config.yaml
head_dim: 128
attn_scale: 0.0884
lr_mult_qkv: 0.4
schedule: "wsd"
decay_shape: "linear"
max_seq_len: 768
Each number is 128 + 32 x the weight over its row's rms, rounded and kept within 0 to 255. Layers, rows and columns count from 0. Numbers have three digits each. The size before them is the row's rms in percent of the matrix's.

# layer 3 MLP up, 2048x512, rms 0.0411, rows 0-99, columns 128-191
080:176114103147166168094194082125126088062090156135105162095074139101110118202148125144174123122092149126168166120129120109179123209119056132119119082083129087130179130080119103145172118153154108
083:138121121156136120112215018112086104100076102153089129152088090087095122159102102131160079114100148170142145107107167156200176181112107073118149087141095111121163058116098125103223082171155130
075:202115135153135140133144078134123097093088134165072162155055103135124163186092089139144070175055159180129150108107149171214202183062071105128142124106114095187115083096087186137210089176125082
110:175111133078149105114168082092081068085077179178045147091085082104082097126098128167161089097111151104154149113120127175143105140105064053111130107147152113074163090084129081118151113132195120
116:160136166173135142134182096119095139103092075155140153112078128074104134167151168110161099128134123119194118123123127131130049129185071163111165140095149074138165114074141163103145155152143099
099:179170135101126119080177091112120040100111106088117175110058160128134100158110059147139092182099150127143154126126090141165126093113082110101153132093106111147089162151115170044182104138142096
102:093140117080153148091155089115113126104115063124125118141066101122140085161113073138089094075134149180114153159111102159178154101127107074145093127138149145146172179096102138068139114135121117
091:174127107106125152099136090118104129102100142122099165122112172073065104203151073132132067120110132197155155099066152167142163142135053143155116086100143112099121114104092125104151126172175097
094:153120149144132151128154162121102103095073137080088168134122130059096073176159104187063110103094156142172157101076105161118151145071088142070076097095147162101177095100114105146180061142155080
150:134153147106079157114153096084106116104124117098095111148142133139136111126122073144072110113106154104112156121133163126182150102155130165180130115075154068183122192117162139106134158180097101
077:164126086188184125090159091115069067097086112159076146114070142108084148179130121104103107120136161175211150109123162107146154179124095172142136062077113058076178057075131136107154117169119083
149:155068111142126191063117090080128098137141214114161123123118121125164116132140156161155106126110090136178116107129135174152215104112137180093120192090050143129116145142115157127183115084154130
107:180134166134113133135170118103114116133081051110124136120132123122164149158101079084143124095075131097199126091087073183146080158201092144140116093130129072173113173104114153142150161145143098
101:144118175150114161122150111098081108117076052053097138065088194127155079156113088170199089151127116204158155100085135163106154135120086181110107101089152076090141113101120174163164118173160121
086:197124143144214156122169075124135099069103118131108201104099132077081087153129087109133104112139126121108150121083135132142146192097096128109108079091087114131155089120118138126127107115142060
081:184117133130189153098154122143045091093096136130104177153131146117088099139134123105152101106091190147187119095088132159173147179084045083125121098079120116131125090116061108144180129123110096
077:211140147130201160108157074125095111094088171110091169110092118070086111195148114122162103144061123138176128120118142114148181146125084131146136122086107071168063145110090136120158104159119104
142:138178153057098133102159089099114108110120110127159183092105115090159140099120131103184130118133137066100157132152083114127097084134108115184144131137114136085090141117141114113139129161124141
075:161094147133142158113213060126088117032076109100052137118055131123112112185127106136187088134100125156178150149107126122218137167117065095125100135124140066080105099105104142185123120177152088
117:167144111127124140052166086101098077107119166110148126076112143105129096179154077126134111160136101096184117111090123136132165115109108133099105120117061121091118118052091182093145107127142102
105:126058121131094146133136142124142116131142068070176084121120155161139161156110132120146104121145144118139148050106071088167153139127145111137061096123127118158169069150106139109140068153141132
150:085133083163120167137153069093137118134122130132159139155122131120124102129117134163118130101116109111155107067106149068132150129188154152159151184147154126132200139124112117114187130163134080
130:115109151183100195095140134101133105118127077066143114076142174082061141117123164086112103131145120175140141108150162095140144111121122156149084158128119145155155099100149166095147121152107138
076:207109123133180139097121079146056088085088146139114193173071104119090117154141137113150084136074155158191149108133128151193149174130099127157124090128112076124161114111094126165207110183115108
093:155182125126137164079143135108072105077046160130100150070107127084132097123117123077185093100052151113124152098105131130179148149172099133183141104060111115103110113107111136133182125175140091
079:161111107147108150084183082125136107084080126146086164113061115091092132170115084103154078139081153141163117104152138113206153169119049102127149082082112066118128105080089149157164118144115112
123:160095106101102161085128100119064089091106176154118189135142151151181103136189128137108134188112163101141183163102104116153141146147098120090106166110141133131089126134171082071161118144127111
078:164071130118155153102154091132112139063097157114129164106094121087117127182123122123143118115119110189139173109096141135255149154117128058124122042109161089157134069066082141148165150141158100
076:149131081114154143138191110124083129070112138131094194149075071087080144167102083104163107097121125159157101106082163117183188202154074112142102066075120026168132107057126121151157143138125111
090:199090128121136153116133084102115111124086162112126159107117086095082094180129112090176084116093117130175136111107130171155135189131080091153111084122110116144110077090104135163177104165171088
104:089129116131135129085163089098072079090104125172103133136108075096145103152166073088210101131139125092118109131089117103127107164154125040095174165076112139153054159121154042085137102150062148
103:166136116177180127138146131132101134107088201210074113107109120103100126112159127058106100096128141215161137197100112137108134186137111063136140095050146119118153045072133161176101147106134099
110:040067110059152135114117155088104129106102051153091169132129154129147154152101141084105141172111133000172142103138122091117135119158134124097121118096130166112177139114163129110136131119174139
094:194116155168117169122166112086082096063064104153155174141047152100096096126136151077104089096104147176198170096080109132146178160129093138118087100123141115160109113100121146108172096133179113
103:161095123055095171155126097104082142117104144155110129140110122123161137168184117074086120133130168120149115063102164135193110094129085113110144145108206107115108143120093125188105157186176131
113:165071105137126141092138106113128098110107136104106155092078113134187123190099116123112102115093130171168161101120115156184125159165134175103082080100141148132113067121112115147140086133147092
073:130141107131152169112159087089068109117075150121084149073091128114071107151107086106170136160033162155164131092117148144214121154168080064139098107129132104105115098066123138157202104144128099
114:131108111135152129150131175132122161117140142124123120049114166110126148158127053129072138066089097163156076128136150135096160208131130141059120071099104162080088117135159191112100053166125123
088:125130139121202172089187065090082111073098145154116211153075122091086099146168104089157123139101165135159158100077115130179165118157050151137150055108134085118130113112089140099173093163156102
107:164137159131147160104142081116101154101102090105130139123099124067108099120160118110110099163105177109134172112143137120138095104138033187147182126102107072111217122090065168141156118170150090
113:145064122084072113132165117085109113111097090194134149156145114125149164121157132139088114242126175164136131076108129118156135133075107124162096166108134107140035121139172165121112100118136114
078:123138144141159198056196077096121116126085136141104182116107116117066114128189061105137149136107155135160181114055151111207177160160015104114111061100115105109148081120104141135147117146107083
126:170100117158076152122156133069136092106123163146162157141125107099142117106149125066134125093139168133133131081111208106155039112082100166133081161083162146191066178154098124141114125167154132
087:141137156069137166094195105084128164063079086137077194135098139100107114167150116089139089127084145150142165146089127107179187184172053099107120103053131108152145114087146139076177114192120109
075:137148108108135129131141090082089086051066112109106177153101172078085061162094068118139075161065123167159140128086117111162162165107110117145126059091141072146131132090114132120185121195137066
110:134133193103107164099158130118104154154089083122100130083058163092166128098127130099061086150120148047136212183121125117130065191080153034145106112072178119133120113074093130148108176150160122
145:148103111134107125133139128105091104091116141165112130095108131120162149127129063088075093167176178169126150111120182150111139081126155162092145142085173179186117116113108162179150115132083144
096:178088135156139121066177062081107108101104086132053153126118110056132105142147075129064084109059149139134133172088179154148138167103041070122160126082156179170132075108076187159170095161120105
079:180106109131138207089143103132120087091038130147076166112071139098094147135123113166153075146103123162147165101130136094159164172169075091119114078115136026129127099064132135136121109180153124
116:166111162120162115109132113112095113112073115237105138100079114147137120147160142073112083170137114118142127104095075129177155166122052150136130102107116146148084124117088135159136110127105137
120:144105133116149129126103132110142108093128139161215114171140142208156126161125072136103162154088138145144160112151141143150255121144112074139133122147124101197078143115111133135137134176092124
122:199169133112150148110128093109098149145106005103129139120095055093076095131186077195126119104105124056144121109146079088120184119114039175141116090113140069128209116117090107120157157163143118
092:138151138222189159117178134130131137116131133145107158072053140079112112177173081167123134098147163132156129087089120104150128152122069153153138070103092109102155114087070141127142102140102073
117:142100150124183135073145104113129099144147073122112149123114158130096107091067131120220107078080115081118139151097102126064121114120189165114163126127115177159170103202094100108173133149125130
109:137052080130136159098176188154132129124102130144097157092092159110083130146110112122092148117112127105116082160120053102084149153154077154120110084106092176104135144135133126040091085117177162
115:165090099111155154122176096108088130124112122151106167121128121191079129100123117184180103145086129130088143084099156139125214189152108079115119151090133137117088117132116078079171060166098112
078:199100124107147184124168063110093083093111134164101192112080146129074151155115070087173116135091120147129120093082112130144115118124083119146111071122143122078103076088104153140183086124131070
148:148122143180141108116118103101109137134142000125131097134095148121079121101148137060158112116083136124159124127144120112132121105166153180113174141115077115103140102121115170197127126119108091
087:111164067060120126125131166134138117091142075166124120121116103109149169183110092049113139203105117089168186130120091137160163143109097111117092149129076153056146140105227109122142147169194131
077:167151141136171147099186096144088110042063134136087201114095063107086115116135106141147097120084133107136125098107163139214162211120084126116132095096065087125168090106119107137160126167163078
073:182107137152197155092175044104147059078112195165108184132085124131113113146137128143175108076100104150131118099105151102172141178111074084142130093094106093140128087052133121108172126160132115
152:157107129034115163115141073107120107118105160149137157131133120121211090103180111160139123149158142115092187136118093130168085076102082127154149162085162040085065136140183122091135114123169127
118:167118153142101137110165071128088088085105159194087163098077114111165101144151137143142110176141137193150129114099119123188072168090110112171136064118131160138058089128085115148153118155132131
151:139098148130108129091102132132136093096082149099108132072102104145213110166139149103137128225157127110154118154146104137124100143128103108171167135088127134127125098098116123195149095167139175
098:165109137141129143060138079094094072085056132161106175143089102118090104163130077119159104121083124124134154107103132045138098150140101079145118138094113092124114128138049148127116148179126141
078:153121089163194203095167130118090119112104102077107181162053123093103084135111077135128117118112152177175152126122126191195198183131086153178137083106127089143137123092137144184166077159125119
078:161132132163160173110162082103091132069038125097082158140084112106104127169115092081150134114096114137133147103109145160200166183155058117138132097125111064104165060037095139186141116192145121
081:202097147113169173115186079109087097096118116120075142124058145111121131164100093108142096092083159121120154125152111164255127176138093108151143104105112117144139073087094132158133100182136103
084:249112138136170195117177076106084109032098124117115171154111121065088110153129147079137124127091158115137136098091173111151141189119078143096078133091175117123144119091093122097158097168111076
078:163107145118137166103195083097106112091130142099091118109112128118114139184129082118181093123066188169172128103086165131214160215134085096151101061110125098077133130044140156126167127154147139
118:176099146142140143094160105113100116063084183181109136136089123117147105177232122127154096150087123119128111097096032153111141135177090096081151127126087114184107145155052071072137131154132103
076:176140137141162207085139074090118102108060126131060149121061094091063117168121143117190116133106152103132154131091089098184156183127049135153121106129152122154104080136121136140185130192129114
085:183111129163172162112185076083103109102119197141075176113104094074068119151129096116174049102068155150191138109085170129158161187159107090098110045082085081072155102120077138123200108154135137
103:170120139100122134134142098103108120106112104116129138101142158106154106134161079135093121098121184128141191102109137165175126088108102132129121161174158107095156138095067151166155120089120100
075:137117104178122190072188083126056085094074139123085176170070133095111165125109119096140080128074150125141144119102126139182173185169081100129129103100125095127123118127066135105211108123153104
080:173117134156178171100177034100122098101125143112098151131074122083067121150113151123133079135112127121180163110132126171147180159116071116144113100107113102090164076082070136137179110150169136
100:121154087181163134120153125146124105113123162148117150097099120084112096158105101085126138103067158149138193148105133113137133147153143107098124067106089154079071112096063135134146131155116101
112:119117146151130121110145095094080152127105100094104157118120138146093105133099071088181074122115114119182182125147132157166165105132112148170173089130144153066153135055152112113162122154158122
123:161106149164154118160153116130104067094087157147085126116092147148134128170134134125125095167153114156168109097090077100209090155100117129126115096100104121180151095115114159192137113169113115
118:080143093188148030060153122091159177119112111115101137216138090088133132089107175126154107190102145125167130152122125130172109127165092134104160165151159121120131103127099148136189119152133141
083:172146147087157183119153087119086100099090143169063167095091120124087138157124105157151085128061137095097153129106150157136143184154070101119117108124125125136145111069055127126157134144129116
096:176118082171110163167107115149129134113161139102133121067158155145090095150124074176078166077144156144158113148122153090116126108093112141044106086091087120130107085071132137143101081117121150
115:120128115144104108054159110097115165125093105172114140146127095110154140165143134112161099167171121172153140094115172146156089125167133122152102124129170108103090117065142166084152147149150087
116:143110138106138165090169126096104127103116165168113153151122112123084156131137102120092090155149142171145168127134152147094077142065087093137102127134100178122091132119090067110142109061142095
077:150119140139190133093179095126093111111073135153063179140080098100091145142097046131197094074044149161168174133084131120181162193131072142153132063133101116126107101082132161119160105191145104
076:192128169114149151111184083103093161068105139147075153156072103126078120139120089119170069186087144118160165107130143140161154148144048120176115101074134062143125098107111144141175146165181102
166:108123133080109139110154119099118107126113161107116177119119061105204150095094118217067089173156128171128187103133131176190223132163089127130135060111159094119070103096118095196113119213171156
080:125121087145142186110130087133110089083058156146129199091126122082113144182106129115139125115105159163197153109115132118139164169151089173121126092131129126158117123105146190186187130168142088
154:135158121043043109137147120103104112132142140169085099135110106133164154107098087095133092171162171045115154152113128191145182111125128120096136130101160138193141147122150139075131164122139140
077:181132139135198159101155084112125127090094137119090200089037124087108142161132107119168129132067162157151143094074140128223155167135092112144119107115116111122088116059114133161172095171125088
077:149147152128149150117143057144142099084052126138072163097086112081086081138129096075158142110106113120164148118102156099206176147117078098138112059146112097103147123144102169143159139169111106
069:157151092166127166105139114112090120077104121152074157086074093099106117151118088134170099127147169166160146108123152113168195173123115115143161086074105112164135055094099162163170121175145069
079:192133082128127159102165038137106104101094096122083187118110126050077096162097107122139093145048118130167137082114159146189132183130094107129097060088106120100125116111084132149193110130125065
139:116123155191113074051132112116135160132128149104157133135116138092112146095132128109180134113123139112164137022128114112142093128150105124106108133101089172129164086137127162128161138123118091
079:146117136075151166092154089109113124063065133154113141135099106094059129170132111147172143100106135146154168095100137149173198205141043111100157120112104097099122077074124124163191091183140109
087:204144143087123102110175105128100118106088141174099136187094106145087138171117049131116091142101120123151121112104178109171120160118059035174141120081153030108139037109065102124152142144123106
139:161202090122128146184117129116106143163097107094143162162117172129109128169171071111104118153125172117124133127147062075105184096139127074166091098145189140097139125148071131125106150164127109
079:162137102140155185104194103109110108132067078129083182113088109066074117139113104092168103156107138136114196096069129153188158158101080119155106089119090074138127102080109130163151108139137080
079:170094104179149159091158103119090100128074159151093159089065127116095099142097127115180106153070151133172128078140100144180161137156119085156092028132124092073111099110106137171154040192140097
074:208150108121170182067201070121106102116098119140054169116084146106113108124155141103117110185119156128165128124113155175202146158113101098110111061093149094099132111128108153160191091165151096